Part of a small language model's weights: a variant of Muon for these matrices.
Each number is 128 + 24 x the weight over the matrix's rms, rounded and kept within 0 to 255. Layers, rows and columns count from 0. Numbers have three digits each.

# v: layer 5 attention value, 128x128, rms 0.118, rows 41-63, columns 0-127
# o: layer 5 attention output (transposed), 128x128, rms 0.0947, rows 41-63, columns 0-127
# q: layer 5 attention query, 128x128, rms 0.134, rows 64-93, columns 0-127
# k: layer 5 attention key, 128x128, rms 0.139, rows 64-92, columns 0-127
v41:117120157115080138129089095162151089141111104123174060118091097118168095156126137130152125144140148133156148121140121117137140141128122151171166132121149133151138113124138130104117068134120128134094103116090114129135157136171142126119134098147138101152131132105127129123112128170109154164065121158080100140098152105145127086092153124136190148148179131141107116123102173172110079124122
o41:174138143184154145143154133110130181076134136112122121128133118126151131122116109160112140103092114142076141157130128155093118121095135099091167108107112121127117105123101100127093186148115093091157156152174131125114114079103132152139126104106152148098110112170124110131111082164117093141170102140156158170139132155082135165166152098100113157146146093137132086150134089114122154163145
v42:089093121141141134126139125128162141163138133113120142167174157153147103107136107175151092135167133140155118104087161147121117128128135123167123135143106145098146098108100120085143124138133142120179117149131136102214104153092140118103082130146140121125139141095106093135116126136129116183128108146108142091145119158132121123095104157083108125125150099166173102183106111118109070126102
o42:150134130099107188126171159155137142096138109120174157096075120092108166111133117075115121098116087133121107148153107090120140123149098163110099129112157122114142137123148122117103136140110115150102148153112130101098161163138122137123143132125116131118096091131106148125139140106123161119136145123121115132104107123138135153105131106137141155120148143141117182148155137147132144134130
v43:115163102125134145129073104108145168111122119113107136150160109132116098103160176144082099137104141163180110098119077111157102185134145111116111118148147109130153159103092152114139138117127126159117139114174103131159153147143117177106216127107105160126135105135089115117113112117131119106121124147100103118151113094139131154154090140121129159170129122138146100169097130122142142132094
o43:124111170120140159153208143155115153169142125129095131131103127119097158125120081094158111113146103126103153132117124140128142130118112148144114195110155116062137119101133113133105101126120129124110097126079137108112126116130135099127109168142125133132153150113154165126122158121121133124105137093157146106137157105149129121092100121134099106159137126123125154102178152124139150100118
v44:170154175124131145141150144096129121084137144127096121129135180131118134142137137131101098105146041139136099134118126160165128123111125093106137154063104160109151155117132133110117149129074148153126083116114129154143132143130121125139167123130140118109138117151173067058139106076147132152120136135165115126143089139118141122135128103105112130101179150117114123137149114167141161113137
o44:117093104105121141130119159169129146153116099092148136132170120141135142118167118109136121116124154109133137139111154124109129103109132146117121144155116096146117145154153101121130122116100137097120145071113107133130132124126158069137144139122107137119142104111131154149120175170145132109117145114129156102164146108151150111117128163122115162128117145100139139147121134102093116117102
v45:110168157152071139135139145094147140107085151118135123108117147113140110111168112090102115117136101176146153114125160108110119138081140105187109133137101127119121134156168126102125148130158179134139121075134137137096126112128126114070140112177172167094104185156103143139133116157151145116137130078157157130124169113085087117118102113121096126101115155120132110108167108169133140117117
o45:141127094112178101132096138162122111130131085124100157128129129163109106145107077100153148131127124106145123094125150117153151104137145152112132123127151111140127110122112145124172091101102093118150142157093115138161094132112143121172118173125117148165160093157150116091139117136128119132142128113122117108135100101130139104147120131166203134153152061127146120164097136117125123128147
v46:139118100169141107099105161166122105075117109133131145167149140120142118153115132158090143100129125102172123111155184110145142115129120130097180132150154146139123153172114093128159116158119113114133146130112113109139107118156123129119103124129134158095080145120125085135118131148154092133110046108168081096143136168152143166103138077109124126104106148182159089131102124140114143165148
o46:160137150116122146118131160117104132137121095107143155157114112118149116144144140096168117106121114154138143122147060121123121130173092122151065095161104129116138116079128124105096131127089136100162090138153112164086126108115108118142146126129142112150122127149108157162102135130113114120185167136119158158124153125144135104129110163103181168110132108144110136164115096107118098135171
v47:109104093128142118118149139156077117140115137193108130139124076114159123127140116130165090134137078121123131135121127174159118177143149107085133148131127106141113141119151125140091080121108182084140134087130137151139146107139096084128122110137185129143168121081162087180135132093107131103110081107111131082153189109128169081128178103130125137134125158142106138126143174138125169119116
o47:143138103077111105127137128117130137097122155149178105138141142134156130117118127150109144165121147152119116125168112147109128098176134181124113120097084133147157151122099163131141120116131122159148131148128087121177108151097131115121121173147096154102113125130107142083048157164117113154099169111171150129114170115096136130119108123119109119117079170149137100127131085136132123136087
v48:102111117127127116101095090119112152153110163149106125154093117175132113160118120124149123102133137187128082097166140145096116132150076132112145133106124131151117170177135097102162096115148107105144134144157133131098147144171140125104114130122111147161132131117121141149076110138111091136135149095121083123133117143109142116132076108112162156101131173155122156194188136148090122135112
o48:124159154123137171133158154112130117100133115124161164109161095106097135101103129083143157141154117109126137132133106111152103102136125123118078126162109142128135124112116135118091135102122163163123149144102142125141118141123094123130182128137130100087137134157126132134116128133132111131143103110142146160117143162120134141120164125109130112117136114108168115119087130107142098155123
v49:121145141163129158144112125134110131100122162104118167122193138129182094136151102110095154154090158133113138145178116141100148142129117123149168115125137176113140146138174208094101149095097120084148087095144123110125108110118076143129119153105150119149145122082120098137129142116124137080132132172160118113151092159123136177092143157086100148122128126129079125118083102131143122085098
o49:096165119132143132126108129152100143185121138138130124151083153088111144103114136097125109053133141139152116114136146148171121091098101084125069139147097131120158108119134121114163134136194103141116118120139121143126142117141135142098144108141107152132125118161150145137109133100163114081146119121098145149125160107157112084157080168128153140125126153112169107161155136076095157159135
v50:138124097112144105107154127138123098084112123138122092135131153120141147166124143112110165108110138109158149155104133176146100149132088123144094187141146125172142152145137150102149136141088094131115162102125134188101134140169123117164092143118144098148138134102109112150163136064138101156115133126146100169115107088137126094033096106122109125113138151106184100115089154107166142123125
o50:123148099112127124124126076155132143149118170107129118108146138109162126137162162134159112170102135138140131115107113094142147095101166079103143114105098172130142089140147136213118092091149121130155130134142128109121129084107145122128130111135133131139111123132139140120118161174089125125140144111126159116130107167124149149155103093093116158135093150134091099115109104168108133135150
v51:068175107207103148068127196096116118140140100144135127122156134106134155124108141145115128119112105136182105110156132134105097107092133134133107125155087117156104113107121136108110109098101085119106144157138107154173131134084143150163124123127114133127109107127109116175136118123125121153138110142142150137099142130100166165148133121154119165163158081099109126150129139114144171098162
o51:145123147091115087114142126148122102169129111108106142132110141155132151148122089115133118123131150139136113159110109133162138134162098112146118137101165117121145171108140094117152137140153163139123089138112116091115104130168151157094158143157123145119149137170132105137130144143137151119145105107142145116155108118111118081097148122103111154121106144139143095118141142110109058125129
v52:137113105137139131135139097140112144125175107129162110190097151139147131130116181130147121141110157126115161078118102116092125135111157126120124094139136139127156154105136120158084125139169119112056111098119148069115092075123157115115109106133133135122160140128142113124139134142097085159163129132165109123152150120174110140121145120140126144139135131095098124096162127159149176073134
o52:148117121124143100168123119078137134112111156164136114100150106098130095159111111135122114138146078128152128144143150112143151144108104155132138112158123109111145108145118151114170135134126139113148121113146159141131143115138092143158099140119132119165108111122111139117135143163140174126133128164127163103108142098094123120135121144107100087111122116155139139103118117115094158133118
v53:082190156121072140135156164130120142134129114097143111095132133128135130148112148165104123051128119122173188135108136112125117155156170148131135155109149145159131099119140173130126140127149129167135143113137106077159163137125166107116097125125157080151094129160127152083138123118068102121109159151119099141155138113083053067110143110083174130163104109158114143109126148130087126158102
o53:147052140138144138132157102106134150095143143182087120149151139120187140134132097164109119134069152115115114140121116124139104153093164146122147112101112114119081144122120120149132132136099122104193106160106133123128114106119155155128134116142117111138142122088132108125125075147182157118165101125098125144109122121123143140174057104151116142152147154094105095140121101155162131126193
v54:098094152127112102145120119127145180167118169136108100123116182117095114148147137145162095129121083073127108130142126144099163105145133138131143086127102099168135089101128157146199115116095105122135111150172121118131134139100190158151096141124099131124128147125111094135130116113104092072177114143072151125085083148129133140097114130154156185144082088125168136127147127174145141145169
o54:124142119169123122126116142127129095140161158120172159105108127143140166157112125107119173138139131169135097138109152118157109128096084084137128128092161139154120150131183134152100155151162151144133114121110131118108147139145097152143139118135130110121153093143174117130138098125128146140087103111110106185151124122095120102095118117078079119151167142134127113125100114126097094112067
v55:124113097126114151138161109146111125171118139143114105141095130152106148126132094093115151170122073132126124113124109121048180155106168124178128144128091135160114119171119173159093127155135116151087154126165143119159090141147160124108147133100120182144164167126130116096107146142077116128113115183113095143129121101141129141113139109094115128099118125092137154112134133123141066175098
o55:115147141150129142170120096093156138112135118134120116107092110138126096158082120151106122140170128120130128127082157147137133147106115137091136122132147131170139158087119142133158123081136136150107129135096120132120196147087117170134125156143120108092092103125138133132127115152125108121133120123148139107154143107096130126137127155099125117160121124095098108165135136159125188100131
v56:098111106110124120114103140139121131107118140120092117093119137114087112123135123081127165188152105135147082179114156162145122133115145124112101090156128130087179149131143114150074128159119166081112158196075115099154130112139127125084119129139136058159069126155145128167154136124157105154134152104073135123122150117166121137118130127133123170091116140129118137146140128149150150185127
o56:119182132129116139115150123131133111151155137137171120092153135117140156148134126177112170096118164090119132134120096097093139113110110166129165169088165175150100143116136144111112110132104099138144161086107123181123147145112125121166137139077126164128118137110096112118109123107094120106116129094163096146100098129135146126122154112132137125163149134154133134104119138126081115130112
v57:114170136121120147157170083174141108082125134133126121107107107152101192088119149151160133112153094160175137096118154137096117143166066148166152158126153106139086124152108097143151079120140145108146120092137151162117109110151089140072086168121126137115119166124119093164124136144107137109115133147141112142104113161139097128108105110172134115132137101108087140089105147105173113134155
o57:128107107119137115081094148102100119137142148131090133160156120192153095128125137120072175146156134133089146113118151110119108127178163103101169102138123133107139084078089107124100160107142115161121145168111137110110114136089143148158160150128138149140156121131127151112134081133110141147126119140129167095158152115111118140132130141105141139137116139141147068121157106132110149107147
v58:134127142109160083145138134075169112150148103159144094122160124133103069116104124177151144168154160185176120102133154112135142131109078122127152067149157134120099154177114151153087134111158110114179124131154090099107132114142161153125102109138097113127136092129105122111134115098091139171105119113180117124108128178109127095128139128105161128121092154071119123145122130128131113175124
o58:106139133133101158150122118151112147125116130082137123114131127075134145128108103089101115121099142124122148170167095132117140152162114082144158149114119104139110101125091134113146179140146140128106135129123109150154146143135069131116144107131150142149117130111166143110105089135151114072156111128112141158141154127138134169123118140131152081120148091171144101112142125132134146104184
v59:102141128129138072159085175137140113135141084126124097146127107150131164113128133152153136127154192136148148143128152116141109066113105158126165114078122134154154075122131157126121124143115102104108140186125133119103154113117108109101155111093140131185103136069133143123139122131106131136109146144129154131107141109119135112119133134125070156116146139113154089154173148097192119162070
o59:136115109166129139130167097123136151108126205120163147099128133107140145116105141110114110161100098108105144157130155125149121190129141063175176121132135157106133125104123120129109133097131122155138140078121115134144130120123191131158112099095106134113104104145113122123131128102148122116155130124154115149127130148091105144130143127081115140100108089170119142140065092173147140128140
v60:113153111089146125143095149106168131086155161090123151134126135128172141138118135155131132114150213102135104129139136127049140156139102094097076144116108136138114122138115133161113119134119164133138150097115126140133143122087116115138105117159133094102131112121131111115139129123129158114127137141132137135144145089124130164147091132113120103138142160128140158105143107169121142135131
o60:128150095147112110146146114135101125151095078119126127159131090112128162139117135075108138147127092139112116114142175140154116120112117166149117114145139110127152094117133148114150119096118108129127128097140139141099116136161154138158144142109111111137160122140133136122102114112126126126119119108129162129102129160134136134107191129181123126117126161086120148149128157137122148109105
v61:072144066124137118190115094119164067174103092117153103118161114080152057099124161101148145119126096141086157145122111140161129102130133140124128198107107121117076155146137129154153101168128129128127169126127179138109116129092144142171153159099137148135097091148099128124130120118052144138161137174117149117141134178101139114139156140136111137120171139111152120095165137112127121138054
o61:158116115128112152164143114126127171108155157158081138140153132186113126136144123177122115168133121122100127138135115118125129163127176101167114125139099129162151115118102099110089118142115098122078118135142127114155156103145142145083129139161108127091143153108127105114092163180143163123128125107135073128136116090110138149136115131096104098179089080152053112130109106102155150159197
v62:128161114116131090120131121115140143127120118143127137147130120075154119136138112105193144134130190136130137085111126143148177125089122118091162126123133140087111086132136116146099154098172089096133180100141127173112176135114080097137142085095157114085151142114172088107161114152130102136130117087149110132142106156125105170123102141096134118144124106159125125105119130124145148144178
o62:113122127163112086152091126107137101136133141150101086117139158096134122090111163133124159106091148135141153110182113106138127096152107063141144127127127145117127084158144131126144131106123119091127124155147135123095099146107157134142064146136064145152132120159131118163104131096133154113115152147114136189114164133131161104081135160173149120105138144147166142088120129104176096130159
v63:158127163106125191179116137137118154090105094162193162143106152171101074158150148120135142148110103128145117159095113143127142116139113116132098090101116071135116096169102086028120172113110134125154118087085158108118116129129128144160100174089122129126139144142079114126148180096112113142145158109076093149120130091124150127169115134171113110097172196133123132156135122105168141135149
o63:118086110125123109119102157144133105145117164113104114105128105148111150152125119169117147142139160126113132113093124125119111130084152175094103119191149199131134116139160129166083107136155137178123176129152120094118176123102146122109182102157112097121107132110126089145171114125112133101076117159150154091138132121089134093106167147131146106135149089191121139153095112128094123130122
q64:115147131143142160115118143130122123155127112127124115088117141124119102110133131125148140126137142118133141122132143122141139133142109110157156130109144123097116115130143146124151123140138129106126145139114124099136126127102124169129091110131149144120106129118136142136137118111112129131153125128115138152128122138142129127100130129121121130143132110122158119100130154136146125139124
k64:158127157135136124122166123122124123138123129114119117115110120096135137117119140109125130109153100142124155097127107124131146159128127138155139106119127113136124139118135140126111115119151153131121119141128123127127128138138136169125128126108110109123131124127127117122144108133102129116106150136141175134109124116095142147110104118142129143158127110124096121122151114093148148142137
q65:117139180126107130108145127132107154121129141128152109128152120102150147109125106133164132144093138084093112149082153171126110111134134135121152140098106126122122138139130134132109114132151144133129122127146095148112141125141108122164138124145138139123132100122136114127113116132124127113100121133145109154086164132113167170091106145125126126131113147112122137155132135108172111124156
k65:130154144147126137143122136180134140121122108122133156116142150159103105160150130139110124126123122135123128116140138085125141119122140134130127133129107146108154125141154128103119105151124086105117167109106147122101135079115154128126149120117145117153143170144094125098085138113116100123097142111120160110125089101136154107137137113134127151129162096153130139125123167117132102130127
q66:122116164123101114133143124150147155144183114128123094191142139124176160083158130106063158124097124094104117135151107129177143092107111133084153139099104145199126193133174103147111115161130141118136113087112111183139124145138107117112140092130125153118108145157092084152091111149110090141079130133093133102114114187099151163136102116160133118174093154143125123134157085120108109107129
k66:141135129135104117077112150131127083124145140143141130133131096076125120131104109128136121101144135139093095119164119148130103168159176160118165134146129141132103132121191139110119102145133116115174128109082122165095169095100150132128161098126156086113125133201075080161098120132157104151103127130110108144094102179117154152136084143171155149139153126163133105137110115115121098123111
q67:156103087128124095139172132141132106042103110122142112076162133094155126128174120122155071170103151144120142170169145100176117157135142087132127162176101110198133127084097082147192116078160119068092165099091085186115112096131121154117156124091122179076131137136134093142171147158170062115143119125162148137089108082159109083115111141122103119139142174144122144163177131130139129141133
k67:101115133148116177122130107132148104123148088112091126107129103120108144165154090107138086165129170133093184148132147124131087155156157103144123117147119120160151105125047153153168119118167143074121173131094041186088150086130151109119188139099142128115106084155111115110072159113150129064168124137149145123099120145137111091133142116097105130146118129139157153159183136098155128162184
q68:137112143142121127129111138133093121148121104138100142150129103159132135129151120162133128127134136132098126135119131132127116134108156104130137119125133123135135130144106134145102135100122124114135121142135117123128123144141120111138132103131130157122150138124148154141095129114137157129130129133114107116120151105097121128114137130176116110112130154116141124130132131131160130113131
k68:116134111123156136133128136118141118113128143126128150122140138110138140127144128134123138111121151117151128118144115139138150134119114121111147145150127126128110121110109142118135148114108146111137132134132101144154135119123144096102131121118120095121126100140119102122113117146145126129119119140120137134131142142126144116146128113109146138094113144131133146142133129126115117139136
q69:116142144147120116127147116125136112140116131139130102153149127117129144129114128107097114173116137115140128116111129161156131132171101111122129129107157112089083101099106135146133135115139126155134131163148128111123127129123114154142100149123133123115153136119119135115158127080145119133148106157105127135106146125122131146113128131114100119145144145153116126111170135136120125111146
k69:141148116120116125140175116115121129123144145150125105125115126113127140121123113137112111124135111111108108131152119105150113131147098123135090121149125107130138131134139144133121106129127145120151058146146127122118155154111113187136162136116132123145127104143120118126128121124128127138123135112147118155121112132111142138120127145129144138146128119127105162130154120140132108080093
q70:096166204137133098109159126122138090129122129110105132155132161105133153076124149126083116163051178098122154129141166086139121106151187099117157144088147139128095115088073160106108118134126113156157152152165081149106147150086126073104157089111122112077156154091147162131091098113137163134115111122106090154034166164133181083132196151147093141084128148161129150134120133153135098179173
k70:136166110145100103157074113120131181133119098125122053170126115151129130109060104122125183159178140148127092136116153146104166129111134128094175153147106107154158095146114167109149124127113115105136161105112147101133118149161154141134100168126170161171127123156174166088150112079130103137112105136108140125174129120123130168110123105086145114125126141059083103082140138131134152110151
q71:139175121123081138137127142151144096120119130109136125120136134140170203171132142149155106087135144138092138125092157068175119119156129182109124074133173123087140156103161133077194151150104149120120134088099074153172114108062114176206086154103096101196106076132079081153131091079139188139142144110127157127164139112100097138118173153091130131187116131153116118099077184087135124097122
k71:152148107098144125119101125206126082120137110104165122164149114123124145198037099168182130129118107147158158110124109067108130110094131139073163148095105138134113154090174095128174131134134159096098115122141082103153167195129127140091106186114147137155138160164108096152129093086103132142135137137097176125178121114125137129059155107078167133125128128141116140112126089115140185126103
q72:156136197150188122090124100122115095111192118102175146113103151135148132126110136130145070140145116136117103103150074146149158140187142138132118137101135134102148107087159117151086131109146136118126146116142149145106119154094121110135125125123065037107067107156116080071120171180094131168111170140123067133111125150110177067155120184120137137110136080156107109125163169137127128182136
k72:139133093117178137096147138101141086109176159110138176122165103143101102093121123124157106109117073112155121156162059125133159182143078144118122116120120117112165084181117119147128129114179110183128189124154191127141138108118106127108143128117108071136110127127109131106129161081101138175126180170162146127114126147154123072055086137097120175117131084175125124109168088159115102173119
q73:131150162121183125146139106151133144115136157095157098156094118050167068057171152141075166115117129133144070068134102157161108081175166190119141116141073076149108063148132132154126066079151137077120139126137103106133077147125141164131145140086119129172118136077088138136128116091166137150144161106136157079174110112158143153167157135114127118143173175083139174115127108117094166157151
k73:143127177102162132125152074127098098177126150076153120167149118114207136095125172067016189084114124106124087132130152121144086069099151136175088125087116126176142059162070133150158100120188112171086117107167122112122100160180114164111126158100129135131140131128151072116122085120121125134179136115168149121134124112155096140148096126136184140104141166140128136108172131137135113109173
q74:119160151137146148045103126089117165139092131135155124110117062120104114088144098135100110136128104129181137173130110129119139105130164083189126122115075164122145103116149126155122190139111163080123062131106149196136072154118168114176132144116119115109067097181169108118149102123184119133153132132109184170131151136140082126140159172162102139138165121162108111125099098073108094145111
k74:070163109122159131126104094079140137152097157135178116134126068172128110138062123126152119104108136137165128118107158147111110175081176133108095102162131111128163122196124120129170111129142163110113113130099101169147085107146143095144140149155109134095111145091127146128185128152084130141158165133152122103126100091113145119143141149152165142131114152192224108117092080112116135137140
q75:183112157145123129109147083116121125096150146054092135164137120144118157118130173125163131087109138173205125097101144169160114142109114136120180121093143119146183117089152136060156148099126135162158118131096115148111108152158150088126122162131193131107120185128143181149112140131140122139177147114141119129103108116095083106090114156155121126169172081122104140114199045115071123041105
k75:159106162104131095113165126130100138114121111073107104165127111135129069151067183175116125117157123134107112057121151143152132157124148143108158128087145124114114114081147166135114161165088101134136166134130117107099092081148123082184128140163098098133122143145145150156126160147147129113218135121114145123149095115172128042120095196144073184147164150090136174140119128148098147083097
q76:137171148114147090106161196139158127132136110179167097164127112115130182167100061063136069107096136162130121073182127120098127075151092161091167146109130088125104133123119083114145143119189130115098121130136062061147162144146116117116097146082090129094127193104150141104144091104130180140130106162116185162140170111133149114145110072181145126082172123121124112150118157147099136137109
k76:116117118099128149108214150120118099130119140099128108156163134149135160124108128061114078112130121141113128122131124121104135108132083102142134145135124135059080144131136092118138134110189154099148192160107117110096177182160176133069144134112118150120100158089133150114126090121159213101100114118096126195134132105103144108126111117180136142086106142094147111121155168203126099128113
q77:140119122151124115128081083102136124142153094077118083155164127134163147154168139072143098154158114105138094124147061123166114177181149139130115166131168175115137126169132183145085142142122070075113163129144129106091140155117056107166140143133126192145152093160085142179143109167142086145172127155123148157128153112076110130134072108081125118054078096137161115040090103116130170136115
k77:158131103159136146130063105149100102159161116117139150164133157144146117141147159123172078202138167141098091150136116153115079146101106172155155173121163089130133122075117171148111131089104149113129134128143158128149160170131068125168111148119107167080143086131087149135181118132170127124115100098070165103127099144156124091131045087117134142092120091131127136065109104101143116170154
q78:133182133106181104193190090072148154114117098162056135167127143112152148093103097090093103149089108146124064140104134153129125140141083153109118123161184139074117132212159119160141124130135125130167142142111075169111101096128128125124140079153142114143137121181160078155125095107123154118131129129102139115099094121090120119106222132137084083097119163158134168171127110137095128139190
k78:147105121128164068127144131112128144152117130186063153102153114158162163138105113127116098121108091164131118167149156123160123071069017154150130152148130118133125158159147110130121114133134112143108133127113078124095113155163173159167139092137112068090138120166134100142162090158124132107171082132095154083096127152136130098117185095107138128158172124221106156102128151158142096114166
q79:135092141118115162099123126124149104178144128126115135176173134100139117094149133064137118135128138119151150131057126059206138136106199094120148172107111133147128179110146131111157136223096107157123146128122174109136095119118131153140210104097123086085141154065149154107085097087144156137147151136100157095067112097119133110108123121166179146150098148109129122142109122112125151197107
k79:077151183080179194161106095139114111141096159143114135137158123153113118078108144113139134115089154114101146078098116095129128165122122131124150125146106125129120141113131102124106143159089106117154093154244143141151108061136163180141178165134154090099169136133081119163167169142150110079074085101130160131107118112129106149096108104143124153112158133105127121164094160105115149156124
q80:143113155164168091109107156119129085099154118124103130088086103137158189102093088098148108155142162070155162130105093144118168138115075148131131070106092108123083146161110136128186092101164066106091123049110167172088185129152190092133083116184160141137134130187103129156091116140136122123200165168131143080116106139127142130133134144174162140112087169145084138196133109114108175179108
k80:163082139121151143119096148107090098103120128153160086124099135122132149072099142144079046105204158126145147115135111148112107163127082174159140130123104113094174145150122176098161172144124134139123162026119115113099167121176149161118134114118138123125096139092099114105115121143137183152139114182141116065172187110161104140152207112150088137137083126124114123154116111123099161154147
q81:142110092133054150114112150101102119126087149074101167132170126184065105086154162067144105129122131108123132138117130214177114136159114115174128082147128064062124117183168078109137129100125059138099131145123152088168120152083164182096119141163146143116101114172122167094138148132160106105174105116121154139170072106102155093142137089129112146180162126177166120155092145158107142166147
k81:150131084076096162125087177122075133109146069115120070117155080162077111105154118112116115115091143126143105113130178151149115089185135127156140130134128090127170115145157116160166179102110158144100158136125157088172178125088200126091121091146152109095163086169151142120157145179113079170194113143124163120171066081105089116175153113148102113082145156186087111135112156099153139115092
q82:123147133145159072132099169162092091070157116117171124163154097111117168123137132161113121176039117127105132091116187116106148097094146072134083133166081105107110110149179195121171142156148119122174162113135098095090126153130134098125125138146111075147116153121148163125152154166156163104132115133139157100043167105082146142165158096133116122158123167136131153107135112124105088108142
k82:123110124165195059132180153114095103105122134139120121156139114143133150098171149142148095093087106136114119129126159112090118110121109093109101093122156141127157114141058154169153128137127121139102124082139101089130134144160140124132112176161174166149113139151144122154123153159125156140121094153120161160070145148111146118091160109169128121135121134115132182107125114081042136126098
q83:114151139095136115103121129128145154100160128140109129087129102104145146080161236194181045141113119097140145132119107159121125137147106138164186093145122134164097149141102123101103116134126133120109178067151157094139110146135109120108124135106141157121146145124091112086117155108104149096131066131062132143064134139097083176093161158092155134151170143186140091129137133171133176155108
k83:186120153122110180156125120129162139125119151096152104098150046113135094127203200151119085121129130084121165123129137156140122124185101154095121122119106133109057106165076119149093134142117093083094166151116149139122092184146171104128131120152103104108134117152166122144139140166178125118100093144150143121099129139127117129086143117126172136148123092124141107148116015154158187106087
q84:152099160111094090078174094101109085113179128117125087138170089119140125107106091106074117121128147156119148121167149111099149075163124146127163166178128087167137155143120125084142102133120075181125123107156181199155134138150177125149082121116124148124106113124150119131145110131078109149090137056124128142140153189065173155138152085069137082122143160126120164144126135154167089105171
k84:142135166065072107102207120064167102072123155109126128115137124114181158133129139093142154155125182108098087137191175128121184120137101115143121150137099075136123172153132129135171108130118115132097091143150168163188157080121116087116134160092105184094132113119119092124126137128078166098071109143097137118141106166119169135147149119104071155155102172133109145098146129125151163127122
q85:189109124117127104152117147114034143131099145130140174141158123093240111123101151126178152149210123100168111174149081136119194146114120162131140091093122108136184133116055112103157126145135109089136131133122176126079153097112124107098159085138093117138127125120110158070147133098129190152112114161085176131090133136108071104136115123098140108151138146105150127108110112110134112169149
k85:113145117111136129152116122117060125164115098130116172164154117104128135120109182143172120128170133107162174136187123116143185142143163159107111115124114117139113146196058121125134110119143119049139117110137182110093106126148109188136146073126077142120168126147154108129063117129146139172123089109127144133146195109091093092143108096125115191146105129157082110180122116088099114138136
q86:139123070139105109132119106138146131124189172189172114126137143160116132057090115107127150118159088111138137105158096154106108173114129103129074087155114118110110123147140110079094118160094190119081147149119111134137144160096118122150119171150152196124111128106175074124120105152167152109133110126152103125116163153110174129107106116123095048138204197092143093072178133164143098149098
k86:141147110128113126202142151135116147127135161127128105110103137163114077088084117156099147115119166130085142156135118100132108141166138155147110094177131074121109119147158167112169117118119195179116156150123124137129132168096120072160120142187171150151132134169172074070098101096126136128102110065063075125094139113184163137105091084127089106170110142144119094158195115109118131089089
q87:119194125141103142133142177093168119120123091169146134120111120152151117112105141176114159144115082126117163102201090129134147142029113096175088146163167144172161129132161090159127089136118081144139076140165133156097112166090133122121138103107144112140124178118061125138154079117149132191062137105114090099137156077113114114108152097140157091162093129115120151153117148155099148104113
k87:146155106130099148144125099108111144144141115149160124143149162121136135124087138140093124164115104156102107099194106107110123143120094110114099159172138196124224119173134116148152105132128117066151105130147147146107077171112131110151111118145174111183087167094145120115160138117142147116103182126123066088104095131063111113122141112140145090133085134127083214154115155129119129120127
q88:149085126119155155118118194126081137100109146090090131147119100142083162134132088127122176090144110123130135137136128121125176167176078129125111109081136169203202167147121105093136148051092123151124164126061104102182168101133078162160177152107127138141099170147120114128195132137123120096134090120102135101081131151126121146117138116139131134127153056113171146081158185116107140152146
k88:074190074093163150165086150106128156103129106109110075143124105131099128127149092146140153160146137111136086128145112132116183199158140194124153114102117173141109143071068118133125124123125104130120127126094126093150114136127150161137144149131094144151047226194129145125171118105109128088187105110125146102127123110121179125171127159113142150135137107088108108111128138119125097097107
q89:048131118087139152054138154103177147107120157119147115166075168150183082114117128134126140118114123103110128157093107099157179145057129150098119152146136140134140172113129164116076205117148132164084103063081120101076103129136147138213109138124094111154129127156145128127143109155099140152146074167127111149135070090146159114152130093098131094110153090107129136153186121140216156111167
k89:133087152117116189097147155099168063090181135134159121121095105111162125107089139170132149150089130129163143142066137123137161199072084112119152148126107171126175143126115162134123158095131092122162103131161070095096067121108112101166122115197057137127139138158137132144090116122099134132104119118120151155167134132100142154136104074157178081131127107124124138114188156109173081164139
q90:074165128165066178137132113163113130134150036084115195176137150140170071107120155098135126207112152129062140146167138161121171082060135156112092131083101127134105113096121174135137136128112126138182185082109110123088120119124117142159124093084123154108141126162137118142091125149105107122146148126160171125090137168165095177100110132200134114115129121168168095153135115166129126095049
k90:098175146170137144153180096154129166073161065107115156112088160162144070130149097122144126168140120130120096108144100176114076053129149172106095146118111144099169126111157131149143151077110096125129125149176075167113103106145125140127170131170128113097085141138089143119056100134126081190102114122094176114105181186099118116126129118200152153125142139087175113159123139126133155134092
q91:117100170163087104132129125163125099117070113117156113100077122087115103128124115142124171098083115072132099179155191130090161174120107127179177100136095123131071136127148158131121102160144097129147140156096132170141152148083100119167136139093138132179118220150148092155073052115111088162107150117109124181125120139173158089146146173100100100098131088173186113148151126126068126124145
k91:152086157084123113090088171149123128126114146156121152083133123106147123138104138156087076131105119100095139120162158149104091178134110137126090083126141155129154187110126129140154140096167126154088097127117184193148143118059114162117130132126137133152123189112115077156103098153123124110163188096130158131120158147086164096190131151128113033068142131139173121151124113164117114118112
q92:058080102122070144115123094104119128099128114171202132147127128089125137143144116127117194110108130181116136138151109129162132148151079158144155138185129105052119057153092149158096181160137148142125132125103162125101151142120137124085118130109110058075211188218119135174119109076133132119122130132096152120132131159121169129134095143101149153135169116093131107081129159076135139110160
k92:105108180115045139107149102118073119163178118156094134146131136112080073114151101133092171092112144175122133144117096112107137159120103136085121133152134201176110122179167159117104206121135150111102150158087143101161133111192119207115106184112126149093139151149110130140117100144116165142118159141100116139133142100085129135130125107107119122123204117109175106054130095103147113091099
q93:177068134162134141100125142163127093135109158107150134134115155093121141087168114095148103108128076118074125063139084099093132107101136178124081106080131132142151118134136127162095147162107080114161131118147109112151136114171152105152160107153198095089171143135129142146154193094198121158123157100113108182108096098174091168152147170079088155138139106126167104156099086122153149146097